{"n_kv_head": 2, "head_dim": 64, "norm_place": "pre", "rope_fraction": 0.5, "attn_scale": 0.131, "init_std_qkv": 0.0442, "init_std_o": 0.0, "beta1": 0.95, "beta2": 0.99, "weight_decay": 0.048, "train_tokens": 138400000}
Each number is 128 + 32 x the weight over its row's rms, rounded and kept within 0 to 255. Layers, rows and columns count from 0. The size above them is the row's rms in percent of the matrix's.

# layer 3 attention query, 128x128, rms 0.212, rows 0-10, columns 0-63
size [ 90 117  98  98 107 122 112 119  91 134 109]
[[119 153 138 110 175  76  98 111  95 107 171 104 103 135 153 157 116 128 117  74 153  81 116 119 118 143 170 116 133 123  42 154 124 176 118 160 101 115 148 134 126  85 186 170 117 126 134 100  76  84 117  83 149  70 156 131 102 128  84 122 123 137 164 127]
 [ 99 131 110 153 140 154 172 185 174 153 186  99 103 121 144  81 127 118 114  81 133  74 155 135 140 122 123 132  75 101 129 150  97  92 160  81 199 146  98 184 140 152  83 152  80 170 154 124 139 143 132 160 107 166 126 144  93 137 172 106 100 122 159 149]
 [ 55 195 213 135 182 173  99 192 129 144 178 172 141 108 112  98 136 138  89 105 135 102 109 180 111 154 172 161 158 163 102 108 164 163 122 140 158 188  85 136  47  83 156 156 143 126 168 105  80 172 116  95  83  97 134 134 121 123  93 108 154  87 193 121]
 [ 40  90 121 184 164 156 139 156 224  80 149 131 129 121 134 123 131 101 137  89 124 110 196 142  77 109 120 152 137 104 121 153  81 136 117 155  97 168 171 133 130 130 156 130 170 123 148 140  82 159  96 151 155 107 125 100 113 131 152 136  86 144 110 205]
 [ 80 153 144 150 132 172  95 139 130 213 127 161  69  87  96 101 116 109  78 114 174  77 122 116 170 166 189 113 123 195 150 108 166 155 147  55 179 130 106 111  94 127 147 125  61 123 119 137 109 150 153  83 111 155 150 142 132 103 114 155 180 123 170  97]
 [126 181 153 122  89 159  87 175 135 201 106 144  93 121 147  95 130 144 104 159 141  96 105 103 146 146 146 101  85 148 189 108 142 134 129  76 164 125  66 131 142 159 129 111  39 135 116 121 135 146 157  69  71 184 123 211  96 172 133 108 152 137 163  71]
 [133 114  54 108 147 140 114 131  79 191  86 124  87 138 150 124 147 165 115 136 151 177 138 132 140 120 187 140 146 181 153 126 126 161  59  95  99  74 169 135 170 118 135  89  93  52 138 136 187 127 135 128  76 167 137 106 131 147 133 126 208 163 121  93]
 [170  67  47 101 193 155 135 135  86 142  79 109 120 188 163 151 118 142 141 180 118 148 111  74 110  75 121 118  99 147 126 147  84 162  91 137  99  75 165 124 173 114 155 121 113 126 127 169 167  68 127 143 158 156 100 114 117 143 141  96 165 183 111 125]
 [187 121 166  78 159  82 116 112 103 130 142  51 185 126 128 122 166 146 171 151  90 154 105 143 171 112 109 115 130 107  87 146 161 125 115 169 110  76 136 106 153 130 166 135 148  90  53 124 159  80 121 142 157  97  66  44 137 121 111 115 138 136  85 145]
 [134 111 110 119 203 152 132 141 129 228  63 110  92 113 149 100 112 153 115 132 166 124 144  66 115 123 172 149  93 158 144 140  61 179  91  68 130  80 167 136 148 122 135 125  60 115 173 134 152  52 132 117 165 158 121 146  94 152 128  98 175 172 155 108]
 [209 167 141  93  99 115 137 115 109  56 174 100 176 139 161 137 159 141 159 130 138 144  83 123 150 139  70  86 125  53  77 121 118  87 188 196 128  77 104 122  97 150 144 140 199 187 159 129  89 134 125 128 136  54  76 147 173 109 151 110  73 109  94  99]]
# layer 3 attention key, 128x128, rms 0.203, rows 0-9, columns 0-63
size [122 124 129 100 109 130 110  75  89 143]
[[104 137 104 116 117 138 187 200  93 158 135 122  79 129 122 101 126 142  78 103 103 143 163  80 141 100 146 139  68 124 159 175 121 130 129  77 146 121  85 108 138 109 105 169  81 213  89  89 124 137 132 113 119 158 129 124  83 239 157 100  87 112 174 129]
 [103 156 130  67 158 108 158 162  98 146 129 114 193  99  87 120 101  98 111 153 119  96 139  84 141 144 112 142 157 138 197 119  67 143 161 159 117  93 111  48 128  99 143 180 177 133 140  88 182 110  57  38 101 141 170 130 142 137 134 105 135 133 128  86]
 [ 99 104 106 107 146 151 144 165 132 186 121 158  39  96 119 113 139 162  62 133 161  84 132  89  88 136  95 125 108 123 139 115 100 118 136  82 189 118  96 105 130 153  87 163  71 223 110 142 112 142 140  94 113 181 113 186 101 168 145 160 122 127 159 116]
 [159 107 154  95 107 149  88 163  26 132 134 192  99 176 106 111 124 117  96 174 172  97 100  93 159  91  99  98 151 123 125  89 225 138 112 121 168 160 138  89  87 105 158 150 116 126 103 185  80 157 152 132 115 143 114 110 151 103  92 121 148 118  95  96]
 [ 22 181 150  69 178  90 160 164 152 185 126  94 134 117 144 161 151 160 101  61 132 147 121  88  81 132 134 148 133 121 150 136  76 102 144  89 148 123 136 106 188 145  55 171  90 164 137  94 162 108 114  84 103 146 117 131  76 161 181 116 134 143 128 111]
 [ 86 164 149  90 187 129 210 191 105 187 154  86 132 174 117  96 136 121  88 117 100 149 139 106 121 157 153 173 116 152 209 165  84  97 126  53 150 189 141 125 128 135  72 130  71 140 123  92 131 117  69  71 116 133 105 103  59 128 151 101 147 163  96 134]
 [136 157 202  75 118  81  64 112 162 154  71 145 138 136 110 142 171 106  59 121 139 140  89 101 124 130  74 163 118 120 161 120 160 112 127 148 149 162 128  67 113 178  80 197 115 138  89 134 157 106 107  77 128 160 167 183 153  84 209 115 124 131 137  91]
 [132  97 150  96 159 123 109 139 181 149 110 189 107 176  88 189 165 104  46 131 144 109 169 116 118 134  65 102 128 170 153  77 142 117 114 134 119 131 177  60 118 162  90 147 112 158 108 134 131 158  96 129 121 111 151 156 138  43 186 143 131 116 104 122]
 [168  95 134 109 143 103  97  51 107 173  96 164  66 135 141 156 169 132  43 211 179 109 117  75 122  72 119  99 133 143 181 157 123 145 116  99 145 136 165 148 164 141 128 101  63 133 108 103 152 128 140  88 160 157 145 158 114 121 177 106 188 141 141 111]
 [116 194 150 126 190  86 145 129 125 200 123  56 115 131 136 118 134 163  84 124 125 149 122 132 119 130 149 156  94 115 154 185  78 137 153  44 130 169  96 134 170 138 108  90  77 175 136 140 152  98 169  99 140 147 141 116  98 175 159  77 158 174 130 135]]